From a checkpoint of a small transformer trained on Wikipedia.
Size: 9 layers, width 512, 4 heads of 128 (1 for keys and values), MLP 1344 SwiGLU, vocabulary 37674, 63.2M parameters.
Architecture: RMSNorm before each block, rotary positions, no biases in attention or MLP, untied embeddings, normalized queries and keys, capped logits.
Each number is 128 + 24 x the weight over the matrix's rms, rounded and kept within 0 to 255. Layers, rows and columns count from 0.

# layer 5 MLP down (transposed), 1344x512, rms 0.211, rows 402-468, columns 384-415
[[104 123 128 104 166 141 125 109 124 144 150  91 157 104 121 171 124 155 122 142 140 136 133 139 126 168 120 139 103 135 135 122]
 [120 145  97 152 139 130 140  99 109 171 109 149 124 143 111  89 128 161 139 179 142 146 129  95 157 120 126 108 138 144 138 130]
 [139 134 138 156  92 116 143 133 176 119 118 152 165 141 106 147 108 115 117 131 102 110 118 139  86 125 102 114 146 128 136 119]
 [105 116 105 103 119 141 129 107 113 115 165 159 130 131 141 165 145 176  56 110 127 143 126  99 156 122 150 142 163 134  89 121]
 [133 124 132 151 171 138 111 105 168 141 186 169 126 109 147 137 109 131 158 141 132 128 136 166 112 121 128  81  97 110 131 114]
 [131 136 108 110 169 131 121 116 149 138 112 140 189 149 146 123 140 145 135 189 166 134 140 153 162 129 150 144  95  91 144 119]
 [119 115 113 101 119 126 192 157 133 155 139 165 115 152 120  93  96  71 165 127 163 153 124 124 122 152 122  95 133  92 135 126]
 [109 137  98 131 138  89  99 115 118 130 166 105 147 107 131 200 170 120 140 136 144 121 142 135 105 111 100 176  94 131 107 121]
 [156 116 145 143 126 137  92 133 126  99 174 137  95 105 140 157 139  88 164 142 187 156 128 100 137  98  99 178 117 128 161  88]
 [ 98 112 158 131 132  73 142 140 114 110  95 168  81 145 121 130 135 154 157 180 134 105 119 151 119 147 141 131 136 146 152 130]
 [143 137 143 121 120 115 165 107 103  87 175 118 108 126  81 141  92 133 133  86 122 123 185 103 116 107 122 188 123  85 162 101]
 [114 145 148  97 139 142 195 128 152 125 165 146 160 143 116 179 139 157 138 127 142 164 172 128 111 118 137 130 127 148 120 134]
 [129 121 134  94 105 122 147  95 142 120 150 133 161 160 122  86 114 154 133 145 150 109 120 136 129 171 115  90 144  88 157 115]
 [124 115 108 151 109 133 148 115 146 129 150 111 158 108 147 176 162 111 124  80 142 118 148 163 130 145 150 148 171 130 147 175]
 [ 99 123 168 103 147  83  97 145  79 120 135 105 102 130  79 119 147 155  77 150 146 151  83 124 107 122 145  87 105 141 147 133]
 [100 133 113 163 114  63 124 150 100 109 140 152 139 173 144  90  97 127 130  71 156  76 132 158 108 140 148 142  57 153 141 147]
 [128 116  87 130 177 114 162 113 131 103 134 152 183 151 158 145 125 144 110 146 131 117 170 106 138 167 128 115 158 154 100 114]
 [131 145 114 115 112 135 139 114 150 135 123  96 125 153 168 134 118  88 151 131 121 112 136 128 135 116 155 144 143 138 111 180]
 [170 127 136 100 149 139 129 138 138 100 125 172 156  98 124 152 132 126 109  91 128 134 127 155 148 133 121 128 103  94  87 153]
 [132 107  70 125  97 126 138 110 125  90 134 157 107 119 176 118 117 122 166 116 177 115 119 103 126 121 146 137 116 135 140 159]
 [133 120 122 124 168 104 165 142 162 134 103 101  91 135  86 101  90 113 118 141 159 155 161 147 117 163 164 121 146 133 132 156]
 [132 122 142 143 150 133 168 168  88 108 127 138 107 146 154 102 128 205 123 153 134 151  97 161 155  92 120 140 107 145 101 162]
 [ 95 160  96 175 140 141 154 114 159 142 140 104 114 126 154 135 104 105 129 143 129 132 160 142 118 146 140 110 107 126 125 123]
 [137 127 124 173 108 114 172 110 140 125 134 149 110 142 134 129 138 150 123 148 155 120 119 136 114 148 106 117 123 123 160 114]
 [115 155 137 124 138 122 140  89 143 131 117 149 156 156 147 143 154 118 178 133 109 121 139 159 123 156 134 138 161 148 150 170]
 [138 138 147 113 105 124 133  82 130 110 149 131 123 117 185 129 118 143 113 139 130 157 131 142 111 123 136 117 148 123 134 148]
 [ 82 146 140 134  97 148  78 129 121 161 170 164 124 130 109 164  79 138  97 127 123 144  83 152 145 129 117 126 156 136 129  94]
 [138 132 118  77 132 108 119 135  85 105 125 122  85 151 142  99 127 133 153 153 121 141 149 115 169 130 161 128 151 136 133 137]
 [127 150 116 157 128 116 109 116 114  97 148 121 109 140 113 158 111 139 106 129 125 122  98 192 117 109 155 111 147 124 120 177]
 [122  96 144 153 161 131 150 107 137 138 147 131 111 136  98 103 128 124 103 143  89 142 102 136 133 160 158  88 128 117 156 128]
 [137 169  87 113 110 141  97 130 162 105 148  82 165 122 121 103 142 139  99 173  94 101 117 134 112 132 144 104 124 166 124  95]
 [104  63 146 140 131 133  92 150  96 121  78 126 139 111 119 139 108 156 164 129 136 140 185 107  71 103  97 125 106 141  89  72]
 [103 119  99 145 111 131  89 117 140 176 143 125 121 134 103 139 131 121 163 169 168 155 119 161 108 179 157  87 156 100 144 133]
 [121 143 141 123 129 101 112  95 133 114 105 137 130 129 113 133 106 137 157 129 166 149 157 102 115 108 133 128 116 115 139 112]
 [175 130 189  63 145 161 175 130 165 138  99 105  91 116  91  72 127 116 119 135 123  99  99 167 131 100 128 112 137  83 127 129]
 [144 140 149  96  99 125 119 109 115  83 135 115 116 121 114 134 105 146 115  62 151 108 166  83  93 152 118 111 110 161 151 123]
 [ 79 119  88 106 125 178 172 114 124 139 157 134 124 116 145 130 161 136 125  97 124 136 124 160 145 102 109 130 132 105  98 191]
 [151  94 138 124 103 100 120 119 123 166 116 136 143 108 127 121 116  81  93 131 108 154 122  98  93  62 108 119 151 150 116 152]
 [101 102  99 105 108  94 132 119 130 116 108 122 125 154 149 121 159 132 125 170 140  99 109 143 127 106  93 176 122  97 144 140]
 [127 153 174 155 129 139 125 135 106 156 131  72  71 153 135  90  73 116 171 171 133 108 101 137 127 165 142 114  98 151 162 119]
 [129  90 104 123 118 155 110  89 129 117 155 120  83 155 114 112 153 178 138 160 137  89 121 149 135 121 119 137 149 132 109  98]
 [102 101 117  92 139 150 152 157 114 138 155 142 140 142 114  83 127 106 129 153 141 148 128 110 116 149 124 155 151 134 141 116]
 [195 139 115 138 179 115 166 115 110 148 151  86 109 140  79  99 115  99 104 133 140 107  81 152 118 124 144 112 147 105 149 120]
 [117 115 105 115 108 117  91  92 152 116 130 107 152 109 133 160  89  88  64 106 101 123  98  98  81 115 106 145 126 113 103 130]
 [156 134 136 138  79 120 116 113 144 102 105 110 113 121 145 134  82 103 129 139  91 138 107 138 164 116 122 140 143 150 107 110]
 [101 134 171 120 115 135  98 143 137 133 106 134 156  91 171  85 119 119 155 119 180 140 144 107 117 143  93 146 115  79 163 108]
 [ 91 144  82 149 117 162 128 113 149 160 143 126 147 126 140  78 174 117 115 110 109 145 147 143 150 107 147 173  57 110 121 114]
 [154 117 136 137 140 178  88  83 135 132 163 139 110 137 123  96 113 161 135 136 119 105 115 153 114 135 137 129 144  77 143 153]
 [109 162 164 154 146 125 121 147 132 119 103 121 118 132 170 156 135 154 126 124 135 110 101 162 113 132 146 152 119 145 124 128]
 [151 126 137 133  93  95 136 134 110 157 144 148 106  88 175  86 130 162 133  87 146 123 136 119 131 111 145  98 110 110 161 123]
 [128 140 110 107 117 101 141 109 136 120 124 154  96 140 134 159 139 146 154 115 166 124 137 168 108  94 112 121 120  86 145 129]
 [163 129 124 139 145 131 115  96 107  94 162  83 126  86 151 102 103  99 149 124 145 168 132 155  86 148 160 131 133 129 140 129]
 [118 104 124 171 125 105 163 112 127 148 136 116 160 171 119 161 137 138 100 148 109 151 100 142  67 167 122 143 137 122  94 108]
 [134 124 135 112 158 137 136 122 115 166 160 108 149 133 121 115 137 117 160 138 123 165 132 153  73  76 102 175 109  85 117 129]
 [153 112 133 127 124 131 135 154 198 129 142 153 116 101 138 147 112 191 185 125 139  91 106  96 157 119 140 103  86 181 128 139]
 [140 137 135 122 138 166 165 104 161 121 135 103 109 126  91 169 114 121  82 130 130 156 167 102 155 229 163 113  68  83 140 134]
 [152 122 140 146 131 165 127 159 104 150 141 136  63 144 130 141 144 140 133 129 122 159 123 154 122 148  85 151 122 118 172 121]
 [ 83  92 151 159 131 106 124 135 118 126 122 156 120 149 104 151 144 131 152 118 116  81 120  94 122 136 129 184 152 132 128 132]
 [134 134 111  57 149 137 124 115 147 132 127 115 100 109 131 125 147 143 138 144 112 117 114 152 144 158 117 125 161 135 155 123]
 [124 126 118 133 129 103 134 127 126 133 188 116 135 113 125 162 151 102 154 144 148 123 133 129 157 154 153 143 116 124 142 103]
 [114  87 100 138 158 155 106 150 138 139 120 106 129 108 121 110 132 129 119 118 109 124 122 111 125 104 127 126 108 143 135 141]
 [122 154 147 100 138 150 148 121 100 129 156 117 128 156 129 162  66 109 113 150 176  93 153 145  98 138 122 159 142 111 105 126]
 [154 117 145 164 176 132 119 140 122 110 146 158 140  89 173  91 125 135 129 166 141 125 110  99 154 127 158 171 105 156 163 130]
 [153 133 144 129 124 159  94 124 105 154 102 153 153 143 138 153 134  88  88 132 125 137 149 158 141 148 142 132 121 118 104 104]
 [174 126 121 105 118 126  92 162 108 113 149  74 106 103 142 151 127 128 111 136 118 134  86 152 139 133 156  71  83 134 165 150]
 [155 117  80 109 114 145 114 108 116 139 132 108 106 125 101 130 131 107 154 139 145 120 137 157 100 165 163  76 120 120 110 159]
 [ 94 137 126 147 138  81 130 119  95 146 139 132  99 156 135 120 102  99 134 163 149 134 117 161 155  46 145 129  99 144 170 110]]
# layer 5 MLP gate, 1344x512, rms 0.286, rows 403-469, columns 384-415
[[137 133 126 177 117 117 139 101 117 149 103 137 159 175 129 113  93 149 128 176 129 113  87 160 171 109 114 144 149 155 107 126]
 [107 129 113 103 125 148 105 172 153  82 110 141 147 119 128 108 115 108 114 136 125 109 158 141 144 126 135 168 132 118 151 146]
 [112 128  86 132 132 115 164 121 108 118 118 144 122 118 129 185 101 104 132 123 115  94 149 139 119 124 131 127 144 125 115 127]
 [156  74 147 156 122 111 118 115 118 102 142 127 142 146 135 119 145 106 102 124 104 124 167 185 129 133 129 170 128 129 130 159]
 [114  98 141 123 111 128 151  82 153 134 113 121 183 112  84 147 110 132 102  90 136 116 132 137 142 136  89  93 134 125 116 129]
 [145 143 133 132 100 126 103 161 135 115 123 133 130 121 135 100 110  89 110 144  94 103  92 124  98  90 171  99 124 128 138  70]
 [150 143 106  80 142 137 170 130 168  88 136 130 126 122 137 135 157 138 106 113 116  89 117 130 114 126 128 141 131 140 128 181]
 [111  89 141 106 122  92 112 137 127 153 138 133 122 166 103 124  92  97 118 191 116 116 159 133  55 117 121 161 151 140 139 153]
 [108 163 160 142 104 112 122 157  88 114 119 110  70 145  94 164  81 162 108 168 145 117 100 109  86  99 100 116 116 135  86 165]
 [129 124 115 143 104 114 110 127 148 116 171 119 122 120  78 154 106 133  99 101 133 112 197 129 110  89 130 135  87 133 140 121]
 [144 137 102  93 149 128 107 134 112 120 144 126 162 143 114 104 167  66 142 126 160 126 143 143 135 106 197 154 138 143  78 139]
 [134 157 107 163 101 163 153 169 141 148 152 112 117 152 108 118 143 138 140 144 144 116 143 122 109 124 142  77 128 140 125 151]
 [119 151 127 112 115 123 137 140 145 130 130 145 189 100 158 126 144 111 139 111 126 120 117 151 145  97 108 148 138 118 118 101]
 [ 97 119 142 130 122 145 154 129 102 113 131 113 111  94 161 134 104  92  98  93 106 136 173 129 139 145 155  98  94 137 131 109]
 [152 127 139 140 148  89 156 119 131 132 131 105  91 166 146 114 158 110 133  85 129 144 113 171 115 118 130 146 103 122 101 137]
 [142 134 160 152 124 109 137 144 103 173 122 119 113  92 133 104 125 133 109 120 139 109  64 118 103 145 129 118 145 127 106 179]
 [136 129 130 116 129 166 131 148 147 139 119 127 158 146  75 142 136 143 166 126  96 114 159 163 130  82 117 149 127 145 131 110]
 [115 121 142 176 127 118  96 101 122 162 112 113 107 158 152 135 125 109 141 111  88 139 151  86  77  82 149 125 127 163 132 121]
 [154 141 105 129  99 149 113 143 101 115 121 115 153 101 125 149 151 142 161 105 137 123 107 146  98 135  98 151 136 128  94 117]
 [ 90  59 132 127 132 150  68 159 100 138  87 148 135 104 116 138 149  98 133 133  91 160 120 129 116 149 105  99 108 109 144 118]
 [160 102 122  80 135 184 184 119 121 119 114 110 130 118 109 135 144 172 116 110 116 153 141 142 116 172 174 125 132 115 130 119]
 [138 134 120 155 127 181 135 107 154 130 142 109 124 151 108 117 132 119 157 157 133 139 129 153 141 147 100  60 115  87 102 161]
 [103 130 132 159 143 112 146 123 124 113  89  87 142 159 136  91  96 115 138 126 111 122 142 153 134 116 161 143 120 100 139 115]
 [172 176  87 145 153 123 146 168 112 108 118 138 122 130 137 153 129 134 130 124  76 107 136 166  98 105 174 135 164 142 153 128]
 [120 112 135 153  88 119 157 102 133 127 158 149  89 144 138 135 129 141 131 150 143 143 131 100 136 107  70  96 123 151 136 126]
 [131 155 109 129 111 120 163 132 106  95 140 164 147 158 120 144 104 159 119  89  99  95 103 112 122 104 115 124 146 101 123 121]
 [117 164 171 129 115 145 157  82 153 111 188 128 138 110 101 130 120 116 142 166 133 159 146 164 160  88  90 135 109 100 112  98]
 [111 140 130 135 120 127 139 166 114  87  56 138 150  99 127 160 161 132 123  94 106 155  93 154 168 155 132  83 121 116 151 148]
 [128 103 133 130 109 132  84 112 123 136 137  96 125 110 163  99 136 137 117 136 156 139 167 163  88 151 119 141 156 174 166 136]
 [139 107  74 116  91 109  97 147 117 126 130 129 110  84 128 151 135  78  98 150 115 103 138 162 155 126 113 134 143  88 129 158]
 [103 121 146 118 114  96 137  93 106 107 187 164 134 104 140 125 164 165 159 119 128 116 177 122 130 123 140 151 118  94 148 134]
 [144 155 181 106 152 129 115 150 170 165 112 142 109 107 120 126 140 131 166 128 134 177 124 151  97 105  93 133 137 190 173 142]
 [165  77 110 133 128 141 127 129 114 122 151  88 157 134  96 149 111 163 104 110 130 139 118 124 143 112 127  99 132 129 134 146]
 [144 136 139 147 137  95 131 116 135 140 175  99 117 138 103  74  81 149 117 117 146 179 136 117 140 120  98 114 120 131 135 148]
 [148  95  97 118  83 135 134 141  99 140 144 144 154 130 111 149 133 147  93 116 104 155 152 103  94 101 117 125 124 208  97 109]
 [160  98 110 153 152 142 134 165 147 115 164 146 108 120  86 144 131 124 154 117 167 116  82 130 163 134  80 159 127 172 114 147]
 [123 146 136 114 135 121 153 154 137 139 148 127  99 102 152 138 146  93 139 115 131 116 149 129 144 143 115 169 117 117 114 127]
 [167 135  91 142 127 136 104 128 166 122 142 112 122 114  97 121 191 136 112  97 137 103 130 137 140 134 122 108 154 110 142 136]
 [119 143 143 105 151 129 110 150 114 138 142 166 143 137 168 139 110 121 172 154 134 147 134 117 141 107 128 168 138 131 155 139]
 [137 100 142 137 118 145 122 107 168 177 202 172 107 151 116 123 168 126 114 147 129 167 160 145 119 111 103 132  98 124 109 149]
 [121 157 118 140 133 175 125 150 141 102 161 138 112 119 168 154 143  69 171 153 146 161 112 151 106 146  85 127 119 150 129 147]
 [121 143 111  98 104 143 147 146 163 133 112 140 108 130  92 157 119 158  99 138  70 145 174 132 166 155 145 115 116 100  75 130]
 [110 133 139 116  44 155 130  93 120 139 150 121 173 118 110 127 129  77 134 164 125 114 143  82 116 100 140 119 110 135  86 131]
 [131 145 155 122 115 135 168  70 132 170 165 119  85 123 109 129 153 143  85 154 159 134 138  77 143 126 164 122 100 154 131 122]
 [159 122 104 162 128 104 105  72 147 177 109 107 163 146 144 143 112 162 152 101 122 122 134 136 102 110 134 152 120  99 148 117]
 [116 138  75  82 158 152 128 135 123 155 125 111 171 139 128 116  90 145 116 150 109 118 165 106 124 114 177 153 134 108 115 109]
 [152 134 118 113 108 134 138 145 128 154 120 107 130 110 121 167 110  99 139 138  78 137 126  86 127  97  98 124 143 131 164 135]
 [163 126 119 122 147 148 103 138 174 128 112 179 135 104 109 137 112 159  82 126  93 130 179 140 151 145 137 161 138 120 132 146]
 [161 133 139 146 150 131 105 114  78 133 165 112 141 147 166 123 101 101 132 134 154 164 134  72 120 130 117 132 143 123 117 141]
 [111 125 126 109 140 110 171  87 139 134 149 133 128 142 134  92 102 127 144 126 108 140 103 109 147 140 151 171 149 118 112 111]
 [160 166 114 113 120 158 140 104 124  95 153 137 104 108 135 131 106 118 108 125 140 116 140 146 150 124 100 135 113 131 113 133]
 [155 146 124 143 116 100  88 126 170 136 131 103 125 167 113 131 119 149 118 142 126 123 105 165  81 106 126 137 134 102 128 142]
 [148 153 131 143  96  96 177 133 143 122  88 146 123  79 133 140  95 144 160 117 144 126 157 135 127 175 140 106 144 147 107 113]
 [159 142 121 151 116  96  97 103 128 151  72 142 105  95  99 111 102 139 108  84 151  86 156  79  93  75 124 157 105 122 166 135]
 [121 154  94 111 150 130  93  90 122 119 107 129 169 140 136 150 106 184 127 149 120 132 124 112 119  79 121  97 175 159 123 100]
 [130  98 113 163 112 144 139 145 126 147 139 148 100 146 104 163 123 125 194 106 106 120 128 155 167 154 128 114 117  73 131  94]
 [142 168 121 149  97  91 140 129 170 131 155 142 126 134 168 133 138 118 126 104 151 148  98 138 128 136 116 116 151 130 121 139]
 [160 118 149  99 119 159 121 148 134 131 152 130 129  91 137 100 147 171 164 139 160 149 177  94 134 103 115 134 142 138 181 130]
 [139 141 129 128 169 115 107 120 164 144 181 124 122 112 116 130 106 148 159 104 114 109 107 141 105 141 141 138 129 133 146 116]
 [131 169 174 129 138  92 157 116 120 127 128  86 129 185 145 153 109 138 144 137 144 118 182 142 149 171 100 106 133 117 128 123]
 [102 169 128 121 167 168  95 173 143 162 103 156 114 156 109 120 118 169 110 126 149 101 152 101 138 165 105 145 163 122 158  85]
 [144  89 144 153 133 135 104 201 187 112  96 119  59  95 153 162 166 155 110 150 148  85 150  96  94  93 120 100 129 116  91 132]
 [114 128 104 156 144  97 123 136 148 139 172 134 141 117 122 157 172 121 131 159 142 130 111  93 140 154 103 170 130 140 146 137]
 [102 112 115 112 125 124 120 134 144 123 106 132 141  65 109  82 145  97  72 144 137  84 122 143 123  83 128  91 138 104  87 138]
 [110 136 126 163 122 143 121  90 116 108 142 157 135 113 121 130 112 136  91  93  98 122 112 134 105 156 127 133  95 116 109 160]
 [ 97 154 146 113 157 108  85 127 100 128 122 155 114 143 138 109 116 113 135 144 135 157 136 128  89 141 116 115 141 139 123 151]
 [155 179 131 129 141 110 108 115 118  87 111 129 141 140  84 148 135 155 119 157 143 108  96 144 104 123 156 127  78 160  94 143]]
# layer 5 MLP up, 1344x512, rms 0.301, rows 403-468, columns 384-415
[[137 140 115 112 152 169  79 140 164 170 115 167 128 135 118 144 153 108 135 142  99 147 112 120 110 115 115 119 135 147 136 111]
 [113 103  98  86  99  92 146 159 121 153 153 135 144 155 118  96 132 152 151 150 114 138 135 130 153  91 115 128 105 121 138 113]
 [165 135 153 138 135 130 148  98 120 130 140 116 171 126 166  71 128 100  98 156 140 130 112 112 119  93 167 150 127 120  95 118]
 [123 132 179 133 117 159 129 153 179 124 133 157  88 122 114 157 105 146 149 147 107 171 151 128 107 114 104 131 142 178 163  99]
 [133 142 139 161 129 132 119 133  66 113 136  87 130 133 148 154 139 156 139 133 158 115 148 108 114 161 138 123 123 152 145 138]
 [142 127 140 155 140 131 115 135 121 159 111 146  97 133 122 119 141  96 166 140 166  98 121 101  99 143 111  99 120 133 124 180]
 [171 133 111  98 153 117 165 173 165 190 145 155 124  99 110 157 104 145 102 142  98 117 143  87 144  95 106 116 108  97 122 100]
 [121  99 150 123 105 132 120 125  97 139 117 103 100 143 113 106  60 138 141 100 125 105 108  93 171 158 112  74 118 102 133 136]
 [ 88 111 149  87 141 118 142 141 110 125 139 150 115 127 100 151 161 164 111  97 110 146 111 171 111 121 171 127 155 133 146 162]
 [ 89 140  86 139 146 114 141 130 110 143 144 160 130 148 141 127  99 121 115 108 150 122 115 118 152 144 132 109 121 141 145 133]
 [129 139 130 154  99 115 122 135  88 130  61 135 157 125 146  93 123 138 143  83 160 134  91 170 129 113 156 118 149 123 152 154]
 [145 137 138  90 141 139 144 153 153 140 149 125 130 117 133 160 100 107 148  88 157 121 137 140  99 131 108 117 132  86 145 183]
 [136 121 114 157 120 118 160 117 153 122 161 170 114 123 114 131 121 112 144 132 134 122 116 148 139 104  91 138 122 131 111 103]
 [161 113  92 139 128 131  79 146 110 182 154 162 100 103 127 162 111 159  90 178 133 130 149 119 140 129 117 116 122 115 153 134]
 [144 151 111 139 156 162 133  95  98 153 186 125 163 133 162  75 103 128 120 105 168 138 114 149 124 103 135  78 117 118 149 102]
 [ 77 167 137 132 140 141 151 136 129 126 113 160 128 128 125  93 118 124 107 122 144 129 132 119 129 139 113 116 132 116 133 118]
 [123 180 138 120 134 130 140 113 111 104 126 145 102 100 101  86  56 116  92 158 116 129 144 104 156  96 153 119 145  95 153 127]
 [103 170 188 134 153 107 155 119 104 116 141 128 119 164 107 107 128 184 180 130 122 126 152 173 118 176 115 182 120 113 128 155]
 [115 118 131 145 148 128 146 115 112 137 126 158 159 151 152 131 108 159 169 132 162 153  99 118 103 108 162 122 111  95 164 126]
 [132 124 124 130  83 116 109 103 134 125 116 133  97 150  82 111 156 114 168 138 151 130 103 150 124 112 183 131 100 146 155 109]
 [162 104  91 120 128  94 123 161 166 164 114 135  83 139 128 132 129 108  76 155 136 119 127 137  92 155 143 147 123 133  80 111]
 [129 114 139 123 150 166 133 192 101 123 161 108 120 136 128 147 122 137 115 167 147 143 142 101 135 138  99 131 111  95 114 127]
 [159 131 126 127 119 143 130 106 124 108 106 139 173 108 130 127 154 103 108 145 116 126 149 151 123 102 131 112  91 118 118 105]
 [221 151 125 143 149 112 179 126 152 134 123 152 154  94 102 148 118 158 137  95 124  99  98 123 120 127 159 115 152 121 102  84]
 [101 122 112 118 114 151 146 111  83 116 119 152 127 126 165 142 140 109  99 168 105 134 146 125 126  96 113 115 166 125 132 106]
 [102 151  65 170 120 129 112 112 131 126 159 142  99 132 129 135 148 112 114  90 143 135 155 132 149 115 154 155 149 105 119 122]
 [168 127 178 165 123 111 112 167 175 159 142 167 144 109 101 141 127  99 137 109 106 119 176 112 114 131 151 120 138 143 125 102]
 [157 148 135  68 105  52 156 119  95 145 155 150  80 147 117 161 145 112 131 126 124 137 142  84 134 127 142 116 165 156 120 114]
 [134 111 126 138 167  94 109  96 145 131 130 134 124 125 120 127 126 138  76 122 119 124 123 120 129 116 135 147 138 116 114 102]
 [104  94 102 123 177 146 176 109 159 149 125 107 133 155 116 118 147 140 135 137 124 141 130 109 137 131 146 124 108 144 147 111]
 [121 130 134 108 112 118  65 123 102 159  97 168 117 118 136  94 108 135 122 155 158 177 141 130  90 108 115 114 153  86 135 119]
 [136 135 141 135 121 117  85 138 166 113 134 117  67 132  98 142 150 114 157 146 132 175 134 129  98 109 172 120 133 118 128 130]
 [120 143 106  86 102  83 110 130  95 121 124 142 122 149  88 103  91 101 117 127 132 123 149 103 138 139 167 146 122 127 112 133]
 [ 93 156  76 145 151 146  81  96 117 116 136  78 101 101 103 145 114 137  83  88  89 115 129  94 106  87 127  83 131 141 113 151]
 [122 114 132 120 153 147 159 185 158 116 154 114 125 119 114 126 146  96  96 104  96 131 134 143 122 133 115 113  91 137 106 135]
 [132  75 151 115 138 125 159 116 159 109 136 163 124 135 145 114 129 159 151 110 106  93 126 162 122 133 108 144 168 127 141 156]
 [ 98 162 113 120 127 124 127 129 127  96 135 133 115 133 129 125 121 123 135 107 130 120 186 175 139 114 204 140 105 109 115 124]
 [114 125 105 124 106 132 105 139 158 120 117 151 153 109 121 126 146  92 116 139 135 132 120 177 107 148 116 154  93 102 137 136]
 [115 139 155 125  97 150 158 135 117 121 142 120 130 137 122 106 110 138 102 100 151 125 124 118 133 106 123 113 122 168  92 115]
 [150 119 143 111 126 115 124 122 179 124  76  81 183  88  97  84 152 150  99  86 174 137 169 199 136 163 135  85  88 123 178  89]
 [158 149 156 136 150 114  97 146 141 109 122 121  92 191 112 134 122 154 161 151 171 130 134  81 136 141 150 133 151 151 150 113]
 [110 174 141 164 131  99 156  82 143 127 132 134 123 110 154 133 149 118 189 118 117 172 130 161 148 132 150 107 138 149 136 161]
 [129 156 140 141  93 176  96 109 115 131 126 104 158  77 100 110 122 127 102 156 120  88 122 114 135 155  72 139 135 141 148 118]
 [118 116  99 170 105 114 150 140 103 128  92 119 138 142 128 140 104 111 143 103 110 124  72 107  98 128  85 140 133 148 147 129]
 [ 68 117 150 117 115 147 130 100 127 159 129 108 137 141 157  91 123 110 161 136 163 129 108 134  91  93 125 147 148 119 141 130]
 [119 110 119 121 147  98 105 139 113 138 150 133 147  91 169  80 118 131 131 140 121 168 101 158 124 123 160 116 167 117 105 107]
 [112 117  95 148 135 133  92 110 126 116 130 140 128 155  88 107 115 102 159 125 119 121 107 146 122 122 107 117 154  90 143 136]
 [119 131  93 122 110 163 118 171 127 113 143 142  94 164  63 156 141 105 137 129 108 109 157 115 114 102  86  85 130 115 118  88]
 [104  88 148 107 138 130 133 132 183 148 147  93 133 134 119 109 131 122  95 168  97 137 148 116  89 128 106 163 100 112 165 107]
 [128 149 151 119 153 127 162  84 140 165 145 112 138 166 131 100 140 108 139 150 155 131 106 111 146 173 111 110 126 148 151 135]
 [102 142 102 139 134 155 170 126 141 165 105 159 131 137 104 106 127 151 123 157 110 101 104 114 136 117 120 138 108 126 139 148]
 [141 145 142 158 121 119 108  81 115 104 108 141 151 141 140 158  90 118  83 147 129 119  60 133  74 123 109 142 167 117 168 144]
 [127 103 104  85 119 164 125 118 165 139 131 163 144 100 114 111 148  97 149  90  72 129 144 134 138 120 133 146 169 104 127 122]
 [151 129 191 151  91 116 138 134 120  71 108  90  97 114 108 173 130 117 130 138 105 158 130 102 130 123 186 102 119 124 129  66]
 [100 159 130 155 114 156 130 144 105  82 186 135 104 124 140 116 129 100 108 133 101  86 140 126 145 142 136 177  71 150 102 146]
 [ 95  83 167 124  95 152 132 118 117 154  97 111 132 102 136 153 146 147 144 124 143 110 127 154 111 129 159  98 129 128  78 113]
 [130 157 115 161 151 115 174 107 121 139 111 142 117 163 106 108  99 137 130 116 143 153 146 115 159 126 115 127 118 131 149 109]
 [138 115 135  96 148 132 118  89 112 131 116 118 120 104 127 134 145 165  93 108 111  77 141 150  87 102 101 167 156 142 116  97]
 [151 101 143 105 126 138 130 142 139 122 103 155 154 120 120 104 123 123 115 111 117 154 136 142 155 113 126 147  94 121 146 147]
 [ 71 131 130  94 130 121  87 132 145 114 110 103 110  65  96 107 135 127 133  95  89 132  93 111 127 139 136  97 121 175 154 183]
 [137  94 166 106 150 107 133 118 146 117 149 126 169  99  90 156 171 111 118 130 124 137 158  94 119 137 162 135 140 111 101  95]
 [125 132 116 102 106 132 138 102  98 141 128 135 150 140 110 106 113 115 108 169 102 199 104 143 126 110 125  95 146 116 133 124]
 [122 144 131 170 116 137 130 109 119 121 130 151 167 139 137 165  94 151 140 156 122  81 169 121 158 135 140 105 130 121 140  85]
 [144 143 145 102  95  84 137 100 109 155 122 127 137 119  98 120 163 119 147 132 142 145 178 136 120  97 128 131 159 183 124  84]
 [127 123 123 125 113 130 124 138 121 137  93 140 119 150 120 131 136  96 124 119 201 149 146 126 147 163 144 151 122 146 125 143]
 [145 114 116 104 122 174 122 128 129 154 134 128 119 119  63 129 147 100 133 119 130 140 123 161 155 100 106 122 103 136 169 123]]